{"num_hidden_layers": 11, "num_attention_heads": 6, "num_key_value_heads": 6, "hidden_act": "relu", "norm": "layernorm", "norm_eps": 1e-06, "bias": "qkv", "parallel_block": false, "init_std_up": 0.0145, "learning_rate": 0.00617, "lr_mult_o": 1.57, "max_grad_norm": 1.0, "doc_mask": true, "train_tokens": 971600000, "dataset": "wikipedia_en"}
Each number is 200 + 40 x the weight over its row's rms, rounded and kept within 0 to 999. Layers, rows and columns count from 0. The size before them is the row's rms in percent of the matrix's.

# layer 6 MLP up, 2304x384, rms 0.0937, rows 1629-1645, columns 192-287
099,154,163,140,178,203,185,164,190,152,189,226,194,179,183,147,125,182,170,199,179,178,206,137,193,203,225,218,194,130,107,206,225,117,271,201,280,217,256,186,167,171,213,163,179,205,132,187,205,188,168,199,218,202,249,222,131,213,177,163,144,258,162,152,201,234,164,248,192,225,194,148,274,134,251,217,204,226,224,213,227,170,253,168,181,251,291,182,225,227,251,128,249,175,210,218,231
097,199,116,196,132,124,250,257,265,165,234,208,267,170,182,195,191,265,157,230,159,196,222,220,150,209,213,175,226,193,231,152,221,143,142,203,164,211,198,173,243,229,196,130,153,162,192,261,152,270,202,241,228,161,231,227,228,225,244,228,208,176,190,177,142,231,189,179,208,157,189,252,156,201,160,140,209,193,173,195,208,233,190,204,170,231,164,198,152,184,164,271,218,146,116,194,152
096,212,288,264,141,175,272,164,198,246,209,235,216,202,151,272,206,191,176,173,109,270,204,206,214,234,181,230,195,231,156,163,239,137,193,173,202,166,285,133,181,232,254,232,245,265,189,182,191,153,244,217,265,221,183,174,192,188,164,259,204,155,55,171,186,249,159,162,208,172,183,173,240,174,162,182,188,242,145,239,210,174,235,227,210,164,199,217,139,200,217,183,156,183,249,190,178
094,290,226,297,190,176,239,143,226,155,163,178,225,162,133,153,190,268,206,239,189,238,196,191,200,214,127,190,115,287,213,213,219,211,212,257,201,170,237,178,178,300,192,236,165,166,216,198,199,247,256,200,172,167,223,197,163,237,250,215,165,200,215,206,173,202,218,181,162,182,170,221,263,219,151,212,185,108,173,237,161,179,198,219,243,247,233,243,207,179,237,196,277,175,228,209,204
092,139,257,201,173,177,164,236,218,254,186,189,227,231,230,206,167,229,152,183,242,205,168,169,211,212,204,237,211,152,235,257,128,163,230,261,122,179,160,149,225,219,263,142,187,332,245,219,199,142,202,244,227,126,234,183,192,158,153,239,193,198,215,190,160,217,187,179,201,198,154,210,176,208,211,214,166,179,138,185,191,166,216,152,198,231,152,225,259,206,269,219,213,164,192,212,187
090,163,229,151,150,117,173,236,119,242,144,283,150,256,263,194,247,270,221,185,175,185,137,260,134,232,228,198,225,115,203,157,165,199,176,166,146,202,223,218,195,252,158,243,239,217,189,237,215,206,237,186,181,258,220,215,154,239,234,264,146,257,171,160,233,220,137,244,185,270,171,257,180,206,225,263,193,295,197,195,171,206,160,169,245,160,182,284,227,210,196,262,214,195,141,245,232
096,198,205,244,137,241,161,189,129,146,235,247,192,170,126,289,242,211,330,231,256,171,282,188,200,204,162,116,162,211,157,218,221,204,257,235,234,212,261,163,213,187,188,206,263,241,194,197,268,224,233,188,253,220,310,272,268,225,255,183,160,219,237,227,221,214,257,152,237,180,194,199,242,172,218,215,190,244,217,238,153,233,173,125,246,213,269,219,269,204,98,257,266,219,152,245,219
096,276,215,234,192,227,217,209,222,185,212,247,192,168,147,151,186,200,114,173,89,191,188,230,163,261,232,128,196,241,233,189,189,262,207,224,107,228,254,263,121,193,171,261,181,222,308,166,187,171,255,128,203,212,199,206,169,164,235,192,244,313,203,127,81,224,127,248,151,225,163,146,130,228,272,161,158,204,215,252,173,239,100,236,264,154,192,210,150,222,157,233,149,230,176,182,164
081,321,160,178,162,144,166,129,161,233,286,202,185,181,190,225,206,265,177,201,284,182,162,226,181,208,240,239,207,294,221,164,230,206,163,236,252,226,162,203,224,255,203,213,163,207,210,223,215,124,60,260,180,232,169,260,289,210,112,224,205,168,223,173,181,245,218,195,225,230,225,150,181,252,247,195,148,182,183,197,237,186,194,258,171,175,236,207,184,243,303,162,158,229,220,180,216
098,205,165,212,184,214,205,188,155,225,210,239,241,184,188,191,214,171,291,101,213,138,220,230,201,191,165,226,188,243,201,220,239,199,186,239,149,185,196,218,187,262,160,170,261,196,226,160,239,246,200,183,146,195,190,228,224,184,121,172,222,215,191,213,130,205,137,185,204,230,193,218,195,245,209,116,204,184,98,231,165,141,151,159,264,162,199,320,175,261,265,196,187,179,208,195,200
099,195,157,173,204,211,229,322,219,214,242,214,265,115,226,182,194,150,199,166,165,260,131,210,170,153,332,197,184,205,219,168,293,168,231,212,236,225,190,148,263,243,236,182,202,175,267,194,181,279,225,247,152,151,229,194,190,230,175,212,215,172,190,154,133,218,192,146,217,198,221,173,125,113,220,244,198,154,206,228,202,260,166,255,305,172,159,237,58,183,199,145,176,172,277,204,195
106,172,151,217,253,150,171,195,191,234,270,149,314,205,193,240,216,158,230,233,159,171,207,229,195,205,199,184,176,193,169,258,189,243,207,179,196,187,238,213,235,264,286,180,228,152,253,172,217,152,236,170,242,216,198,221,178,214,160,219,174,220,180,138,206,186,114,238,264,182,166,195,203,240,231,213,171,192,244,177,306,154,166,173,244,222,227,239,223,254,161,188,170,177,156,173,237
095,193,186,236,156,306,227,231,223,181,178,246,193,194,152,200,197,200,185,194,222,190,182,220,226,236,186,220,248,164,175,221,194,233,227,207,172,199,117,189,190,226,135,289,254,168,258,156,238,228,137,279,164,232,224,281,232,236,187,168,241,210,120,150,224,228,196,288,132,276,229,167,242,177,252,261,214,250,210,246,310,226,192,188,156,194,169,184,235,226,124,188,134,229,250,164,159
101,161,231,203,215,162,177,132,209,185,229,125,181,234,226,243,293,240,141,146,237,147,251,160,186,228,154,170,224,201,146,276,195,237,203,252,246,184,231,208,153,214,164,154,189,205,166,188,171,211,82,146,170,186,180,184,199,164,220,187,204,232,159,283,166,201,234,213,193,210,221,140,214,202,230,318,244,133,186,145,156,169,243,226,145,254,175,170,199,243,260,187,230,186,244,159,149
104,198,232,169,157,236,189,182,227,201,155,197,187,213,133,172,220,178,173,153,163,221,254,205,245,220,206,189,204,147,200,220,290,197,222,235,177,204,136,211,171,280,211,240,170,130,210,282,204,206,216,195,165,124,172,219,179,246,204,222,176,219,238,120,226,192,173,225,70,151,227,181,177,208,190,221,196,207,186,242,227,200,203,159,223,209,240,220,232,208,129,271,141,210,276,245,189
101,227,204,130,183,230,154,137,242,189,207,272,196,227,184,160,185,173,165,190,179,165,221,169,272,130,233,187,181,165,170,208,193,208,170,233,227,202,235,167,153,233,246,209,225,216,234,215,175,224,192,180,207,219,192,220,107,242,120,245,192,180,308,179,177,140,224,154,221,220,218,239,225,236,260,216,188,162,167,97,216,292,250,218,108,225,158,232,179,266,158,198,184,185,220,230,174
098,194,218,265,116,197,252,203,215,120,202,239,149,92,147,161,254,146,259,109,293,132,126,199,219,183,233,127,246,155,235,171,250,221,169,158,198,156,194,178,172,155,211,258,122,182,207,243,160,269,200,243,256,199,179,165,180,247,194,167,239,219,228,196,203,220,214,246,181,214,234,164,189,138,241,189,223,187,170,173,202,159,207,152,178,171,231,111,285,200,233,181,197,158,188,215,257
# layer 6 MLP down (transposed), 2304x384, rms 0.0165, rows 1629-1645, columns 192-287
096,249,146,254,219,209,134,193,171,188,213,116,126,196,226,210,147,191,203,266,253,174,253,124,181,173,135,238,196,216,236,127,267,219,191,199,170,232,235,191,210,182,178,229,151,207,220,239,171,223,198,226,208,272,192,183,201,203,219,232,153,231,200,220,160,224,181,178,211,225,243,192,242,189,236,186,241,174,234,210,149,222,168,174,274,251,169,246,132,185,151,193,240,227,256,260,232
096,244,278,187,174,177,146,163,103,141,175,239,163,214,137,248,158,198,210,249,218,223,156,223,232,184,241,151,182,188,174,216,191,187,201,258,128,244,147,185,197,212,202,231,264,151,177,190,233,250,223,184,139,215,164,152,182,204,225,225,207,165,175,204,220,205,165,188,213,272,224,229,250,167,136,142,302,212,181,228,246,235,241,246,193,180,179,171,212,214,203,192,216,200,193,182,124
101,183,219,238,313,193,238,318,203,134,161,118,165,194,168,223,251,223,199,173,212,162,213,189,242,228,207,211,191,113,159,239,190,207,218,145,150,175,156,270,172,256,198,177,133,231,181,168,166,127,135,142,155,225,160,247,151,145,146,243,236,236,208,219,221,187,265,178,210,275,216,179,177,211,206,198,165,195,173,240,169,203,177,211,192,214,169,283,256,165,234,256,242,274,232,242,98
096,143,191,249,242,192,147,203,142,190,270,213,197,268,228,275,251,113,138,157,155,145,193,172,212,213,221,211,282,154,172,277,213,199,246,158,183,216,102,118,198,119,187,119,231,284,212,195,166,195,196,190,246,213,236,140,262,137,209,164,228,165,176,167,245,217,231,269,196,248,198,230,206,213,169,158,252,253,218,140,218,170,249,250,199,167,133,190,183,235,187,229,180,227,243,135,175
098,251,152,245,185,200,210,159,293,205,229,282,191,192,184,190,239,188,239,253,118,214,237,183,173,255,218,192,192,221,138,178,249,223,163,159,163,193,236,209,178,212,127,225,147,86,209,216,190,177,216,197,213,206,195,196,236,215,272,180,193,205,168,163,237,244,183,198,198,206,222,128,177,213,197,214,178,211,190,232,183,230,254,214,222,202,243,165,191,144,202,183,126,259,145,216,213
099,214,253,216,183,221,184,201,212,172,252,171,107,128,241,221,145,164,192,228,183,240,167,156,280,167,148,188,151,189,188,243,217,216,213,187,244,117,207,194,196,120,254,192,205,175,160,164,254,141,213,217,173,206,153,221,220,170,227,276,190,205,202,241,232,182,192,159,235,194,222,200,244,195,130,146,180,134,112,209,212,206,325,152,236,85,198,120,172,179,207,190,193,163,174,231,280
106,200,192,283,231,139,167,164,196,266,159,137,174,255,207,202,162,210,186,165,182,165,151,167,171,144,262,156,172,202,227,159,182,237,155,252,186,182,168,228,184,203,209,194,207,200,177,238,222,230,213,210,157,256,182,142,169,249,247,198,221,168,229,215,208,257,149,179,198,208,173,210,203,226,188,181,197,178,198,233,195,262,199,194,90,176,193,256,213,264,170,196,166,249,258,166,208
101,139,196,200,188,123,213,182,200,207,223,117,228,245,179,185,216,229,241,189,172,253,206,268,187,177,208,208,220,168,241,122,186,197,199,128,225,165,230,229,186,148,246,163,193,221,209,209,263,216,133,256,167,193,163,190,244,244,159,188,214,124,224,204,192,148,232,148,194,239,254,204,144,215,154,229,253,245,200,137,156,81,214,244,198,211,237,165,209,215,210,203,264,286,201,111,168
122,107,182,200,223,225,283,305,154,251,191,222,184,213,179,159,198,208,196,169,142,213,216,215,194,211,137,100,225,174,186,205,166,275,256,149,129,179,241,187,183,197,169,218,205,220,119,151,289,240,311,239,266,181,209,238,159,163,270,114,230,243,170,186,208,178,225,148,265,212,203,233,165,175,175,235,200,183,184,231,165,174,126,204,244,154,156,217,188,208,227,236,208,258,182,239,161
100,202,217,166,151,279,188,145,262,226,146,232,114,202,206,138,153,122,234,190,160,182,263,200,272,138,204,254,218,141,212,113,218,218,219,134,192,204,225,180,280,138,165,164,236,191,238,184,168,132,207,295,203,111,194,234,153,182,169,203,166,224,217,240,217,172,208,175,196,209,203,218,208,195,154,247,199,213,257,163,201,116,182,223,206,216,242,149,151,236,174,229,220,219,240,209,104
099,192,205,217,206,155,127,105,186,168,214,146,155,279,195,153,271,255,200,239,188,232,169,162,156,210,187,177,224,207,225,188,161,204,235,186,136,156,179,201,160,240,201,247,212,251,145,211,156,185,188,210,210,213,166,188,217,222,200,161,148,187,211,225,194,192,278,265,259,139,119,291,198,255,236,246,202,228,222,235,196,181,230,232,170,144,244,238,325,222,164,242,155,251,196,144,232
106,212,241,253,148,264,192,163,243,293,198,141,250,184,181,182,202,143,249,257,195,195,265,261,196,199,193,176,185,179,187,183,234,203,205,285,199,153,189,194,182,243,226,228,228,126,235,155,243,176,247,189,190,178,232,146,172,200,226,189,175,233,250,178,209,170,232,265,215,170,141,218,261,157,260,193,184,253,154,184,233,242,269,187,232,230,215,178,186,215,224,219,210,194,203,184,190
095,136,214,173,229,145,274,189,169,148,186,177,260,148,216,197,181,124,158,222,149,116,238,226,201,174,196,169,216,203,175,239,151,205,225,197,263,227,185,240,226,242,311,176,243,253,163,167,210,190,243,168,246,245,176,182,173,200,111,158,163,169,216,253,223,186,236,164,210,210,104,189,158,72,204,192,218,181,246,179,164,153,234,216,233,165,196,186,207,250,156,164,296,193,134,277,133
099,207,221,175,229,145,167,149,252,242,209,237,167,200,153,194,202,164,167,189,184,216,186,258,137,209,181,183,222,205,162,150,206,217,224,175,241,259,161,198,256,174,188,175,273,230,221,200,212,174,150,260,230,227,231,191,181,228,250,186,204,185,278,199,143,223,182,270,175,248,213,245,256,265,278,216,147,234,220,213,170,160,188,229,213,182,208,169,191,202,97,180,153,223,190,225,246
100,225,200,194,274,239,223,222,200,118,215,195,242,133,218,180,163,186,232,217,265,229,163,193,219,231,220,184,211,163,252,147,173,210,145,177,205,177,238,162,249,218,171,155,189,234,246,161,223,188,191,216,203,218,199,284,138,133,184,267,236,114,235,185,206,203,307,225,284,231,227,165,250,233,175,267,247,173,263,117,206,172,219,164,204,197,194,214,292,185,220,259,257,280,226,225,143
099,154,224,147,244,150,246,209,215,152,223,217,223,165,209,186,217,168,256,192,207,214,173,194,175,194,203,171,189,162,179,157,216,195,152,202,210,164,214,238,239,243,199,222,306,188,219,192,232,218,205,208,211,181,189,189,189,171,160,201,245,180,264,148,295,187,207,172,269,140,143,142,174,157,277,184,192,205,160,203,220,194,168,188,191,170,214,243,224,229,201,221,183,200,184,259,202
105,186,156,176,224,164,216,201,203,212,158,195,266,130,322,198,213,190,224,249,234,243,186,128,187,210,209,188,193,234,217,193,204,182,187,232,211,268,248,123,201,229,150,261,154,226,216,274,262,167,147,198,227,216,117,185,254,235,112,194,180,137,189,211,233,251,148,142,206,271,183,211,236,168,226,235,243,242,185,229,246,310,235,161,184,185,204,181,155,163,214,178,226,249,207,255,164